config = dict(
    d_model=128,
    n_kv_head=2,
    vocab_size=2009,
    positions='rope',
    qk_norm=True,
    tie_embeddings=False,
    init='uniform',
    init_std_qkv=0.0564,
    optimizer='adam_atan2',
    lr=0.0031,
    lr_head=0.005,
    decay_fraction=0.823,
    seq_len=2048,
    train_tokens=88400000,
    dataset='wikipedia_en',
)
Each number is 50 + 10 x the weight over the matrix's rms, rounded and kept within 0 to 99. Layers, rows and columns count from 0.

# layer 13 MLP up, 512x128, rms 0.217, rows 187-214, columns 0-127
65 45 40 54 70 54 54 45 47 38 67 71 62 31 52 49 45 50 56 43 44 47 46 55 46 36 54 65 41 73 50 50 50 62 53 52 37 45 59 38 43 56 54 32 69 49 52 53 46 38 22 30 60 65 33 39 41 34 63 56 57 53 70 47 59 65 64 52 49 47 55 50 50 59 46 40 53 42 52 62 53 34 66 42 46 59 43 55 42 58 28 50 57 40 60 60 43 38 47 53 29 50 37 66 64 53 55 58 61 57 56 40 21 45 53 54 60 53 64 49 40 49 44 59 49 61 58 52
61 50 48 59 41 32 68 42 57 56 54 59 47 56 72 46 50 55 47 52 53 38 59 29 37 44 29 55 53 52 32 67 47 38 64 53 66 43 42 49 34 43 56 57 48 58 45 49 55 42 73 52 56 54 51 48 42 55 33 44 46 38 48 35 44 47 38 46 53 68 48 77 53 58 58 70 51 51 53 65 53 40 54 71 58 59 61 53 49 34 53 43 46 47 53 48 55 53 49 50 52 46 42 57 62 41 46 64 61 51 43 57 45 55 46 64 67 43 48 52 35 59 47 60 41 27 38 60
52 60 62 50 38 39 65 32 51 54 66 48 35 36 54 59 31 44 45 40 59 48 52 66 51 26 53 45 59 65 40 59 65 53 42 56 39 44 43 58 38 45 52 56 65 41 47 35 57 38 51 38 30 30 41 51 71 59 45 57 52 58 66 55 60 39 61 55 56 45 34 68 42 50 44 44 39 66 56 34 48 36 43 50 50 43 66 65 66 53 40 59 50 53 42 49 50 47 56 52 54 59 52 54 61 55 67 54 55 36 48 46 45 63 48 47 49 44 55 57 47 53 40 42 50 47 40 65
45 51 45 77 77 42 37 26 65 43 42 39 56 51 56 42 50 49 43 42 53 38 57 48 49 29 50 42 50 56 54 71 43 44 47 56 57 41 56 58 44 41 55 57 40 48 47 37 52 39 44 51 59 54 54 58 32 50 60 58 41 37 53 59 54 57 49 48 51 37 51 53 44 29 51 52 49 43 42 46 45 47 66 58 53 47 66 60 43 55 40 59 66 44 52 52 42 54 36 39 61 59 58 70 40 46 45 46 48 49 73 53 48 32 58 46 58 38 58 43 49 59 54 34 58 36 35 40
38 52 52 59 67 43 49 39 56 75 43 78 44 50 63 47 50 58 43 55 39 70 42 54 40 55 49 44 49 49 43 43 60 58 48 68 46 46 75 40 51 29 39 47 73 58 56 47 33 43 40 53 55 56 56 53 83 45 65 49 52 42 37 52 47 69 52 41 36 47 29 53 45 47 31 47 46 53 55 40 38 41 56 44 53 74 59 46 61 71 38 58 44 52 57 54 47 43 59 41 54 38 54 46 33 45 51 52 59 41 52 56 44 33 54 45 54 69 61 38 37 50 52 56 39 52 57 51
54 60 52 62 49 64 67 46 50 46 34 46 52 38 46 44 40 54 28 50 42 46 46 64 47 53 38 44 42 51 62 41 54 39 62 57 39 54 50 47 47 45 58 34 66 50 63 45 46 39 24 49 48 49 56 44 57 27 49 48 61 40 60 49 57 43 59 38 49 41 36 53 55 66 37 58 58 32 57 38 59 44 45 62 20 57 54 47 53 40 54 43 40 43 62 44 58 32 42 59 58 48 45 62 43 45 54 52 50 52 50 47 61 52 57 50 60 59 33 56 36 63 62 39 27 45 61 36
40 45 55 56 71 32 37 50 60 48 35 49 43 35 72 54 63 55 59 50 40 44 36 56 40 41 51 52 55 59 33 40 28 43 50 47 50 52 39 50 45 53 34 53 44 52 48 44 49 53 56 52 48 49 46 42 65 53 82 48 43 29 51 18 50 64 45 42 27 49 32 74 44 45 29 39 42 56 54 49 31 38 56 34 57 63 54 56 56 64 56 58 44 59 55 45 46 39 64 49 53 46 43 72 61 46 44 47 58 62 58 56 40 76 60 41 60 40 57 60 47 66 68 40 54 42 63 53
53 50 53 47 32 48 32 22 48 31 55 40 68 40 46 41 33 40 55 47 51 54 28 33 48 47 61 46 48 57 57 49 62 47 62 61 41 46 66 38 29 51 36 47 39 47 60 53 37 54 43 44 59 66 47 49 42 43 40 48 46 49 51 59 51 48 41 44 48 63 50 46 49 47 53 54 42 55 42 37 53 45 43 47 47 33 45 53 39 30 54 46 46 39 51 27 39 59 50 51 59 52 57 45 61 34 61 54 54 47 49 51 53 40 56 59 55 44 62 53 52 54 52 49 55 58 56 40
43 43 71 51 38 50 56 41 30 58 45 54 62 43 48 63 40 32 53 41 37 48 24 39 47 62 63 59 49 37 54 41 60 48 65 42 54 39 66 49 26 54 39 28 43 40 61 48 57 56 71 55 49 65 45 59 43 59 54 44 42 55 42 52 49 56 38 49 62 54 55 56 46 57 38 49 41 76 57 45 40 36 50 48 39 42 42 46 51 43 52 47 47 44 46 43 59 48 58 52 36 55 42 57 71 63 45 57 42 55 47 57 43 51 52 38 53 53 46 46 53 45 39 43 42 28 68 64
51 52 47 56 46 54 48 57 49 43 26 46 63 43 71 44 33 52 49 44 30 51 36 64 48 55 36 39 34 53 47 23 48 54 47 41 54 44 65 66 31 47 55 53 54 32 52 61 54 47 49 50 52 32 40 37 48 51 52 53 33 39 54 52 37 65 58 55 59 45 32 49 47 52 41 71 40 75 46 53 28 42 40 45 42 28 56 57 45 45 50 50 59 81 54 47 58 56 56 50 38 55 57 77 75 55 49 61 48 58 41 54 41 72 39 47 49 46 50 57 51 57 52 42 47 36 37 48
43 49 41 47 48 55 46 61 37 57 44 55 46 45 36 41 54 42 49 63 58 60 49 45 20 53 51 62 64 44 38 49 66 59 58 47 35 39 53 49 47 48 59 55 51 49 62 67 55 50 34 47 47 48 51 44 56 35 41 46 69 41 63 53 47 47 46 53 40 45 49 58 60 43 45 51 52 66 58 31 37 54 60 43 34 51 45 38 45 29 55 59 42 49 63 45 47 35 40 63 65 67 20 46 48 56 56 50 52 63 51 40 49 42 42 57 46 53 47 31 34 39 54 57 46 30 55 71
31 40 46 64 33 36 57 39 45 56 42 58 59 65 59 41 52 28 46 59 43 53 58 45 38 31 51 50 45 53 43 46 37 64 63 42 49 44 63 37 41 52 34 71 64 39 65 43 42 54 54 46 58 32 45 47 65 46 52 47 50 45 36 48 50 44 62 28 36 55 45 51 63 42 38 36 64 63 51 52 52 48 53 66 43 63 37 29 55 27 58 49 52 61 59 56 48 59 53 62 31 48 46 44 60 49 43 48 49 45 64 52 44 42 69 62 51 38 61 36 47 57 45 51 45 47 50 57
50 71 62 58 55 53 43 57 56 70 51 47 53 50 80 33 25 50 52 47 60 60 29 37 53 40 58 51 71 42 56 52 63 59 58 52 35 51 56 42 33 38 54 44 39 51 46 42 40 56 54 45 67 53 33 49 64 46 47 39 54 49 52 47 72 53 26 54 55 42 38 62 79 56 47 49 54 59 53 44 43 42 55 35 49 53 48 40 51 55 56 56 45 44 55 43 43 54 41 49 48 42 44 65 48 34 55 47 58 50 42 58 51 24 46 46 57 39 56 46 42 56 57 46 51 50 55 68
34 64 56 50 73 52 43 42 38 38 66 49 51 36 47 32 46 52 59 38 52 51 47 47 42 48 56 67 43 50 48 47 79 64 50 51 45 47 66 46 40 47 47 50 53 38 60 50 56 50 40 46 32 38 33 53 38 18 48 44 50 53 42 40 32 39 41 37 50 41 38 40 62 57 54 54 31 65 49 35 40 63 39 52 27 52 42 56 46 36 59 59 37 37 44 41 47 35 51 54 68 48 34 32 54 55 61 58 63 60 55 73 47 57 55 56 37 32 38 53 46 51 41 47 61 37 57 40
51 56 51 48 58 41 38 36 52 22 68 59 42 50 51 38 37 54 33 48 31 52 57 60 49 52 58 37 56 36 53 60 43 62 40 49 41 44 41 73 46 55 29 57 35 42 49 58 58 46 51 63 37 59 46 40 50 38 41 53 53 24 57 36 34 56 40 70 26 32 62 52 50 65 34 67 58 44 50 41 44 40 61 51 46 45 66 49 50 63 42 51 68 62 46 43 75 67 63 51 60 66 40 69 59 55 61 46 53 52 64 65 49 38 43 54 42 58 59 37 47 59 36 64 56 36 44 57
77 61 45 79 47 51 50 57 42 61 61 49 58 57 56 38 49 68 68 38 40 49 65 42 55 41 30 54 54 43 60 48 30 52 49 52 68 40 54 55 58 46 46 52 54 47 36 40 49 45 29 51 67 45 59 41 48 64 45 64 60 48 55 40 40 59 48 52 49 55 63 59 58 57 45 52 62 55 45 54 43 41 51 41 51 55 57 55 55 43 34 61 48 35 35 50 62 49 51 62 60 56 53 45 54 42 54 49 53 36 52 47 27 42 63 46 54 53 55 56 66 51 54 50 46 52 59 50
40 52 50 42 47 71 60 40 46 61 44 41 49 49 55 38 36 48 54 53 43 53 37 63 46 51 42 49 42 52 56 36 39 36 58 55 58 48 42 58 46 49 47 25 72 35 60 50 55 61 50 33 45 47 40 42 48 36 67 46 73 54 49 57 48 42 47 47 49 46 53 31 58 41 65 42 25 53 61 45 49 56 44 58 29 60 28 42 41 52 49 56 48 53 40 47 50 39 30 69 53 58 46 51 35 49 51 47 50 52 49 47 41 53 68 54 52 72 57 63 48 56 29 69 53 48 58 42
57 46 42 57 54 53 58 42 51 40 43 61 49 58 54 50 53 47 31 54 55 43 66 53 45 39 50 48 49 53 35 55 51 36 51 58 62 44 59 54 43 50 31 44 39 47 65 46 49 54 56 59 50 43 32 45 63 53 46 60 51 45 52 51 50 51 51 68 37 52 34 43 60 42 25 51 40 52 61 40 46 49 59 54 56 57 50 46 38 38 49 37 57 48 48 47 39 47 39 52 51 50 47 49 49 56 55 53 67 46 41 48 57 62 47 55 59 56 43 60 38 31 54 48 48 51 58 39
60 54 45 56 51 43 48 53 36 47 53 68 63 51 45 40 47 40 53 51 60 51 64 58 53 59 62 68 65 46 52 25 47 56 57 45 60 49 47 58 47 42 31 49 43 51 68 56 52 38 39 34 44 27 52 57 38 47 71 47 41 49 60 47 40 59 38 39 59 49 63 34 63 76 56 44 59 76 62 31 49 43 49 60 25 57 55 40 54 53 46 58 54 64 43 31 60 38 48 51 50 51 35 58 56 50 59 57 51 70 62 77 37 60 46 48 44 48 48 25 57 59 30 54 48 42 52 48
42 57 57 45 57 46 71 47 58 51 62 49 61 52 50 47 56 41 45 42 56 70 60 42 48 49 45 70 54 49 49 52 61 50 45 45 35 46 65 59 51 46 52 49 35 52 57 48 56 51 27 43 45 64 42 59 40 54 56 56 52 51 70 35 44 42 35 71 46 42 48 49 51 37 39 73 38 58 45 47 31 56 53 56 48 33 42 39 52 45 62 59 70 55 59 39 44 52 73 51 78 63 40 53 46 48 47 56 53 53 42 45 37 38 52 52 60 58 54 60 48 69 42 66 50 50 48 50
61 29 42 57 49 37 42 44 35 47 51 51 59 32 47 44 27 51 52 37 48 64 49 60 47 44 54 37 73 60 37 43 47 44 52 61 36 35 38 57 46 49 45 51 68 40 39 26 40 46 41 64 45 51 49 48 32 52 40 54 64 60 55 50 55 43 52 43 55 62 51 45 59 54 49 45 50 28 56 57 57 57 64 37 37 57 41 40 33 38 44 49 32 33 59 22 39 51 60 52 73 45 58 64 61 35 59 54 62 43 58 52 46 47 53 34 61 31 50 56 55 46 47 60 41 53 57 56
49 54 48 55 62 39 58 50 46 30 57 39 47 41 54 47 40 43 72 39 43 49 40 39 44 55 25 37 60 52 40 60 44 43 58 36 51 53 42 27 56 33 32 67 40 40 41 54 44 24 50 44 44 50 47 52 67 34 44 44 58 37 49 57 52 55 45 61 48 31 44 51 68 52 41 44 43 45 57 49 46 60 48 66 50 58 48 61 54 54 45 45 41 48 65 46 64 51 52 52 48 41 42 50 47 48 65 49 48 46 59 38 55 54 52 40 52 58 44 52 24 50 51 44 54 41 27 46
48 47 48 48 30 61 69 46 54 69 55 70 41 39 72 33 45 44 43 44 51 47 59 53 49 58 36 48 49 63 37 45 52 43 45 44 37 36 43 46 45 49 49 45 60 53 60 43 49 49 36 40 64 49 46 61 31 50 47 52 51 52 54 58 74 34 62 35 63 51 44 55 55 55 40 66 34 47 63 51 41 31 65 51 48 33 53 50 62 45 56 56 76 60 55 38 43 57 53 63 40 38 44 47 72 64 57 40 45 36 36 41 50 47 57 42 54 41 65 46 49 25 46 54 45 48 51 47
62 38 45 54 27 40 50 57 41 55 60 44 50 38 65 50 48 58 43 58 48 38 49 61 42 43 44 50 38 50 51 55 51 47 58 37 64 51 38 54 45 47 51 55 57 47 62 43 65 41 56 56 54 33 37 40 44 54 38 69 49 54 55 33 44 41 43 53 56 58 49 46 38 54 55 49 37 66 48 47 55 68 54 46 48 53 45 44 40 38 65 74 58 44 52 45 58 56 58 58 59 46 46 52 53 41 66 55 62 42 40 50 48 30 63 46 52 44 43 43 38 50 48 48 53 39 41 66
60 47 44 56 79 63 39 47 60 49 53 34 64 43 45 68 52 43 39 49 48 38 45 44 41 47 47 43 67 58 44 55 63 61 52 62 46 46 67 46 42 42 57 57 43 50 39 34 43 45 33 61 55 40 40 43 48 50 61 47 41 33 57 63 53 47 55 52 66 39 55 67 38 44 45 62 64 50 64 49 40 58 56 45 33 53 60 48 49 51 60 45 40 53 52 50 58 32 62 49 65 48 31 60 44 57 48 63 46 63 64 54 46 50 52 50 56 45 44 52 51 53 62 43 54 39 45 68
66 55 58 59 40 49 58 36 52 64 50 58 55 39 46 43 54 45 43 41 35 77 47 37 34 61 53 63 54 33 56 35 42 46 51 49 59 48 61 47 55 46 27 62 65 51 48 42 26 49 57 54 65 45 49 47 50 46 41 43 43 53 46 60 63 46 52 41 70 54 53 58 50 26 40 40 45 45 44 32 33 58 44 57 42 42 51 67 26 60 60 57 61 48 60 62 56 54 68 57 55 47 43 71 49 38 41 62 34 51 63 36 42 38 45 32 43 72 53 60 58 45 46 48 51 33 65 58
58 61 71 51 49 41 56 49 40 44 50 49 68 44 55 55 46 43 40 49 66 48 49 54 41 55 48 72 56 43 47 52 56 40 45 48 56 51 47 39 46 54 51 47 66 56 59 45 58 50 37 34 49 33 40 48 58 50 52 52 58 52 37 45 46 54 29 63 21 40 53 51 37 36 61 54 53 58 53 45 47 48 49 54 43 43 46 61 46 46 38 67 38 46 64 45 43 50 49 53 56 68 46 48 43 42 48 48 50 67 76 60 55 43 53 48 48 66 55 47 42 49 45 56 52 44 66 65
39 45 58 44 43 35 51 28 53 46 63 59 47 41 53 58 52 40 51 69 46 50 27 54 34 48 52 37 49 36 50 52 50 55 46 56 56 51 39 52 34 52 57 64 44 57 58 44 47 57 68 70 38 58 45 57 43 52 53 52 60 48 60 50 42 64 47 61 38 47 37 36 43 50 54 45 59 60 51 49 51 56 54 46 60 59 51 51 55 37 58 46 41 56 52 44 58 55 58 64 45 41 45 66 58 47 43 61 52 45 52 48 42 60 59 47 55 44 57 54 54 48 41 48 52 33 37 53
# layer 13 MLP down (transposed), 512x128, rms 0.236, rows 187-213, columns 0-127
51 52 48 49 57 52 47 46 47 47 40 55 53 50 43 37 37 49 67 45 57 39 52 45 49 45 59 47 55 53 55 53 43 48 47 46 53 47 52 47 52 51 64 48 41 41 54 63 40 55 54 33 55 37 38 38 58 44 60 42 36 56 57 56 55 67 58 53 59 35 51 46 56 56 55 67 61 56 55 67 69 61 51 37 56 50 71 58 47 54 42 50 54 46 55 49 51 39 39 37 32 41 32 71 60 56 58 47 52 59 55 63 55 62 56 25 64 54 63 45 41 33 48 51 44 61 54 41
44 44 59 43 46 46 41 67 53 51 45 43 54 45 51 38 50 48 43 47 54 52 66 56 42 53 45 49 59 45 45 55 44 45 64 47 47 50 61 54 57 49 48 56 33 62 39 49 41 48 53 53 57 56 48 39 51 42 66 59 39 36 55 46 46 57 45 42 65 47 53 57 64 53 62 58 57 67 58 52 48 38 51 43 33 58 34 63 49 52 40 38 63 46 32 43 63 42 40 58 62 62 49 58 46 46 62 40 47 58 54 49 50 54 44 49 44 44 47 43 43 76 49 54 38 41 35 44
41 42 45 47 50 62 58 40 57 55 57 37 52 45 46 52 36 54 64 53 44 42 43 38 59 50 63 55 60 59 63 44 71 44 40 49 37 43 56 52 36 48 46 55 44 40 35 58 49 41 47 54 40 61 42 59 61 57 41 61 56 70 48 42 45 53 62 56 51 65 41 49 41 25 49 59 58 33 52 32 52 36 47 60 48 49 55 55 39 40 41 57 56 50 44 53 48 62 50 51 52 49 62 46 40 45 46 47 54 44 54 50 56 56 48 34 44 47 60 62 38 53 45 48 55 59 50 45
48 46 46 52 53 64 40 39 45 46 45 59 39 43 47 59 33 34 46 59 78 62 45 57 78 48 51 52 42 42 37 64 60 54 59 57 52 72 53 57 59 53 51 44 45 56 48 58 59 50 48 62 44 45 57 49 47 47 39 54 38 63 49 42 48 47 45 63 47 60 56 51 44 66 56 45 61 44 35 49 47 42 51 44 41 55 59 55 52 48 60 67 54 42 30 56 45 53 34 49 51 43 41 57 37 52 51 60 55 61 43 59 54 52 55 55 42 52 55 57 39 41 69 41 43 49 46 38
47 63 60 52 45 61 56 47 58 70 52 50 47 47 42 43 47 41 38 36 48 44 39 54 49 49 58 43 48 47 42 56 51 46 48 45 51 52 56 56 63 55 42 49 57 50 48 50 54 46 41 60 50 56 56 58 79 66 42 44 66 57 41 61 31 53 48 61 65 41 40 54 37 45 42 34 50 33 60 41 50 35 51 61 54 56 47 70 60 58 57 44 46 48 55 59 60 50 55 61 58 46 47 44 43 59 40 50 42 39 52 43 57 60 51 41 52 30 45 60 46 48 51 65 37 49 43 45
58 55 66 47 47 47 44 35 39 44 47 58 58 51 52 49 45 49 52 51 48 31 44 49 31 42 47 59 37 47 43 45 39 51 58 62 44 51 55 42 28 55 43 34 66 35 50 46 39 45 56 42 58 59 51 46 33 62 58 66 54 53 55 56 50 42 46 43 61 43 40 36 54 38 42 30 42 54 46 37 41 50 61 45 51 46 60 63 49 42 40 35 65 42 57 45 49 55 34 47 61 48 40 46 44 36 61 64 61 48 55 58 47 51 52 52 43 51 52 43 34 45 57 41 48 41 55 67
59 36 64 70 64 46 45 34 47 50 51 64 64 56 57 43 53 49 70 47 50 49 55 44 38 56 54 36 54 41 67 26 49 45 56 41 55 43 49 52 40 60 38 48 39 46 63 48 46 59 43 59 52 44 44 31 46 42 65 58 50 53 43 48 59 32 46 38 47 44 55 44 47 59 52 56 45 69 48 61 55 36 38 43 63 38 47 49 51 41 43 45 55 48 57 47 63 48 60 47 60 46 61 60 55 34 40 49 38 61 57 47 38 57 54 45 54 36 48 38 39 44 57 30 66 50 46 33
60 42 49 55 51 43 59 50 44 42 51 57 34 34 58 52 50 46 56 48 62 57 62 55 56 39 89 48 46 40 51 56 43 58 47 58 45 73 41 47 61 42 63 69 51 65 48 50 56 54 39 62 49 43 55 53 53 49 49 56 48 39 59 51 54 41 55 52 42 43 48 57 47 45 56 64 59 52 58 45 50 46 50 54 52 40 56 58 42 59 54 38 55 44 41 60 51 56 41 50 67 63 42 54 57 55 42 55 40 52 58 57 56 65 42 46 45 53 46 55 43 61 53 65 51 53 56 46
55 38 44 42 48 48 51 67 55 40 51 52 39 37 45 64 43 50 50 37 47 53 48 51 58 50 73 33 37 59 68 35 53 47 55 47 40 62 50 38 40 37 60 39 36 55 55 60 54 55 58 52 27 54 40 40 56 40 60 35 38 56 48 60 37 48 62 54 47 37 39 52 37 52 37 63 50 51 47 42 53 46 41 59 49 42 39 48 61 50 55 43 51 58 62 52 54 51 51 44 48 53 53 43 50 58 47 59 43 47 55 51 50 51 61 55 43 37 46 49 28 68 61 37 50 47 67 59
44 55 38 38 53 58 50 51 67 57 44 48 39 64 68 38 64 52 45 58 56 57 39 52 58 38 41 37 60 39 52 54 60 42 45 34 56 23 47 60 43 58 54 44 41 62 61 69 44 58 45 42 46 59 24 58 49 44 45 57 48 52 60 52 46 31 48 59 45 51 55 53 53 64 69 62 48 51 52 46 55 52 50 38 39 49 39 41 41 64 46 39 53 41 59 42 51 29 44 62 54 49 40 51 47 62 43 55 44 45 34 45 46 42 47 52 50 68 41 43 39 56 71 50 65 48 52 57
39 35 65 36 37 51 56 45 43 51 51 47 45 55 38 53 64 32 56 51 56 48 39 55 68 44 52 65 45 55 47 56 42 46 61 39 35 56 43 37 51 45 55 59 51 48 52 52 44 39 53 76 55 43 50 42 62 64 51 49 63 55 55 57 65 42 55 48 47 45 43 48 51 57 66 48 41 45 43 51 51 44 52 47 34 56 48 41 50 68 45 41 69 47 44 33 58 40 57 53 67 49 56 41 31 50 61 51 41 47 64 43 51 35 46 57 53 51 57 54 55 35 48 48 38 63 43 48
47 52 43 57 64 41 38 55 50 62 31 58 49 68 35 53 48 51 49 48 38 50 64 51 31 36 37 30 60 45 51 50 50 59 66 47 55 47 55 39 37 32 43 43 56 45 46 57 41 54 55 42 58 43 50 52 45 56 57 41 68 53 60 46 53 66 40 55 39 61 49 61 54 54 48 50 47 59 46 56 51 38 51 42 46 40 40 49 47 45 58 37 29 39 58 40 40 40 37 38 54 56 24 48 47 76 45 51 67 47 52 33 43 47 55 63 49 42 48 42 52 47 48 40 37 57 49 38
49 67 52 41 53 56 34 44 45 54 46 49 60 75 45 48 60 47 49 58 42 38 52 56 56 41 77 56 50 52 47 53 50 41 51 39 54 67 49 42 48 64 48 56 56 65 59 50 65 55 56 45 54 51 50 48 61 43 59 49 46 43 46 39 49 57 58 62 40 51 42 44 47 64 47 50 69 45 32 43 58 34 54 42 58 58 64 34 57 56 54 43 43 57 49 44 34 55 39 64 42 47 50 49 56 38 60 48 51 52 45 47 67 62 48 32 37 55 57 44 58 56 53 49 45 40 67 49
51 43 54 39 43 52 54 60 54 46 50 35 50 51 55 38 57 47 39 62 51 60 64 49 50 51 63 39 45 53 48 50 33 35 42 46 49 59 60 58 58 46 45 55 65 63 53 48 54 57 46 34 52 45 39 51 51 74 33 63 61 57 52 31 44 61 48 52 31 42 41 46 42 50 45 38 50 41 43 26 51 49 59 52 54 62 47 44 54 48 69 52 59 52 53 50 57 53 50 55 51 46 46 55 51 43 59 61 55 51 37 37 40 52 62 76 39 36 43 57 37 73 57 56 42 54 59 54
59 64 39 43 60 69 44 53 55 54 58 60 46 59 64 45 42 64 46 48 50 61 56 39 39 53 62 44 48 48 58 48 42 39 56 33 48 61 43 39 57 69 46 46 38 61 55 37 59 56 62 51 48 52 54 49 58 48 58 49 48 55 38 57 41 33 62 41 40 44 55 38 55 47 43 33 62 39 36 55 66 53 45 50 62 59 45 59 39 53 53 32 45 43 58 39 43 41 59 24 54 43 55 57 64 49 54 39 47 56 47 31 69 47 53 52 44 38 43 46 40 41 39 55 42 62 57 52
58 50 39 40 51 38 49 51 70 51 48 49 42 49 41 48 55 44 50 50 59 44 54 44 79 43 48 53 55 38 44 46 56 44 40 54 46 76 52 48 74 54 55 58 46 65 34 59 52 33 71 55 52 40 55 50 51 49 52 47 55 56 59 47 49 63 65 42 50 51 40 46 48 49 57 42 52 47 60 37 57 68 39 57 63 49 66 53 50 51 49 50 47 44 50 59 42 36 41 42 64 50 50 50 40 51 36 62 60 35 55 43 43 57 58 53 50 56 64 52 48 48 60 47 54 61 49 52
63 52 46 72 61 41 49 59 55 40 63 45 43 49 42 61 46 62 41 42 57 48 61 50 36 38 36 39 61 48 61 63 49 52 42 46 56 46 37 53 52 57 37 46 40 52 51 55 54 29 47 40 55 43 43 47 52 45 57 61 52 44 41 45 49 45 66 46 27 50 53 57 40 48 57 26 44 49 59 59 44 56 56 48 46 42 70 56 51 47 40 58 54 56 33 41 51 41 32 52 54 49 49 62 57 56 46 47 47 48 52 71 42 42 56 53 64 32 61 56 63 59 45 56 54 47 46 50
48 58 47 58 44 53 58 52 46 48 49 52 58 51 45 42 44 50 56 50 52 55 40 48 48 48 46 53 49 60 49 49 45 39 48 46 44 47 37 61 69 56 42 63 45 54 55 44 59 40 48 45 43 56 58 42 46 42 62 54 61 57 51 58 52 47 42 50 46 51 58 51 42 49 51 48 39 44 48 61 57 46 48 39 49 63 46 50 55 45 48 55 28 56 50 49 58 51 66 54 62 48 40 35 59 39 59 57 39 41 54 67 47 42 47 41 46 41 55 29 28 57 51 37 50 42 46 54
55 67 60 59 51 45 44 36 48 45 59 55 48 45 52 61 45 54 58 50 42 42 69 47 28 43 53 49 49 48 50 55 66 43 55 55 39 48 40 49 40 37 56 43 44 47 27 53 40 56 46 55 64 36 51 49 40 59 55 41 49 55 47 56 50 44 68 54 35 58 66 56 52 59 56 39 56 41 47 41 35 47 29 39 51 62 41 42 38 39 36 64 65 48 55 40 44 64 50 50 49 39 48 46 55 61 44 64 50 48 49 51 51 57 41 27 52 55 54 53 62 52 27 46 48 42 41 47
51 47 49 46 63 30 45 54 49 53 54 39 34 49 35 57 51 45 55 56 50 40 26 55 42 61 55 33 47 39 47 46 54 49 48 35 66 69 42 61 58 45 61 48 45 42 38 55 60 59 60 54 63 43 59 57 57 50 56 38 49 68 54 44 47 51 68 54 41 56 48 38 54 39 50 34 35 34 48 55 46 54 55 46 53 50 50 39 56 51 51 57 54 44 49 47 49 52 48 62 39 61 54 57 47 62 47 41 35 40 53 38 47 65 57 52 42 47 55 55 42 46 64 57 61 44 51 46
57 46 53 39 47 55 35 47 48 39 56 48 50 57 52 49 34 48 61 58 47 67 43 47 43 60 43 47 38 67 53 42 74 51 56 40 42 44 26 46 65 67 44 49 40 52 47 61 30 46 51 46 47 59 48 40 55 53 59 38 31 31 64 54 51 50 50 35 50 58 52 62 37 55 38 65 44 52 44 57 52 48 53 53 42 44 46 38 44 50 76 43 46 61 62 50 49 54 39 45 46 52 61 33 32 51 52 35 52 56 50 46 64 49 59 53 38 47 36 52 62 44 45 60 54 49 38 47
52 35 52 63 52 52 36 52 61 56 53 47 35 59 49 47 46 55 58 36 56 59 53 34 54 52 41 56 46 56 61 48 53 39 41 55 54 62 60 61 82 43 55 48 56 53 43 55 49 38 47 50 44 43 41 46 47 52 40 42 59 55 60 58 66 51 76 65 41 60 59 48 52 46 52 43 46 57 44 77 55 58 51 46 52 49 54 54 40 58 61 51 44 52 64 61 50 38 45 51 48 55 61 42 54 49 63 53 25 57 42 57 51 53 57 52 51 60 35 33 55 55 53 57 46 50 54 57
48 51 58 50 68 34 61 49 36 52 61 65 51 46 50 52 36 45 63 37 31 57 39 53 31 56 47 51 56 57 59 38 52 54 47 68 47 48 54 47 37 47 53 45 34 39 57 61 54 46 57 39 45 69 43 50 49 45 44 46 50 60 61 50 30 37 34 57 45 60 60 66 55 36 31 47 54 51 56 36 57 57 29 50 49 49 56 50 53 53 36 45 51 65 58 62 63 45 48 45 47 46 54 65 49 67 51 44 57 75 59 43 58 40 47 62 46 47 45 45 46 43 47 46 57 66 60 42
36 56 50 42 51 51 53 41 61 53 43 63 49 64 37 54 55 47 46 48 54 49 39 43 52 45 41 47 47 39 48 35 55 50 46 34 44 65 54 55 64 55 47 50 37 48 48 46 46 51 57 53 52 52 53 46 47 43 63 54 43 51 41 53 51 60 46 56 61 46 45 48 52 44 50 62 57 63 49 62 50 42 51 34 51 41 54 50 52 56 59 52 33 35 66 54 58 42 44 50 60 65 45 59 64 46 52 61 51 41 54 39 55 60 42 50 54 48 44 36 39 56 55 32 33 48 53 63
39 58 46 40 65 54 50 36 37 36 40 43 68 59 50 48 40 55 50 40 50 44 55 58 59 53 59 54 55 50 59 70 42 64 50 52 55 41 47 47 47 44 55 63 70 52 46 60 49 71 34 52 54 39 55 55 59 48 60 50 34 57 50 59 46 44 48 43 58 55 50 32 51 49 41 53 43 47 55 55 66 53 46 48 57 41 53 64 58 41 55 65 29 51 58 39 44 46 54 54 47 47 61 30 52 37 56 48 62 45 51 64 65 50 49 51 46 52 52 43 40 37 58 48 53 46 47 43
61 55 52 63 52 56 47 44 39 50 54 54 41 58 56 57 47 35 52 47 40 60 44 56 49 46 57 54 44 35 58 59 54 44 32 33 68 56 46 54 57 46 33 45 57 47 41 63 70 51 63 47 45 53 43 43 50 49 43 52 57 47 50 61 42 42 41 44 37 38 49 62 60 68 55 54 46 49 37 61 66 48 64 56 35 49 49 62 47 39 39 43 53 44 64 43 47 62 38 53 48 38 59 37 57 51 47 52 63 51 35 54 71 54 57 63 54 48 58 43 36 43 44 67 70 61 44 55
47 50 51 42 60 55 56 58 52 43 47 52 45 28 50 49 42 48 34 55 45 54 50 57 50 60 58 51 52 52 41 42 44 58 49 72 30 54 48 46 45 46 70 70 50 46 44 48 61 38 58 49 57 51 55 42 50 55 54 45 42 46 49 57 45 53 62 39 42 53 47 68 59 37 41 60 49 58 50 61 40 45 50 51 46 48 38 46 35 54 43 60 53 60 52 45 62 44 64 59 42 53 52 39 50 57 50 41 32 48 50 51 42 49 45 37 42 38 43 57 51 53 56 46 47 36 63 32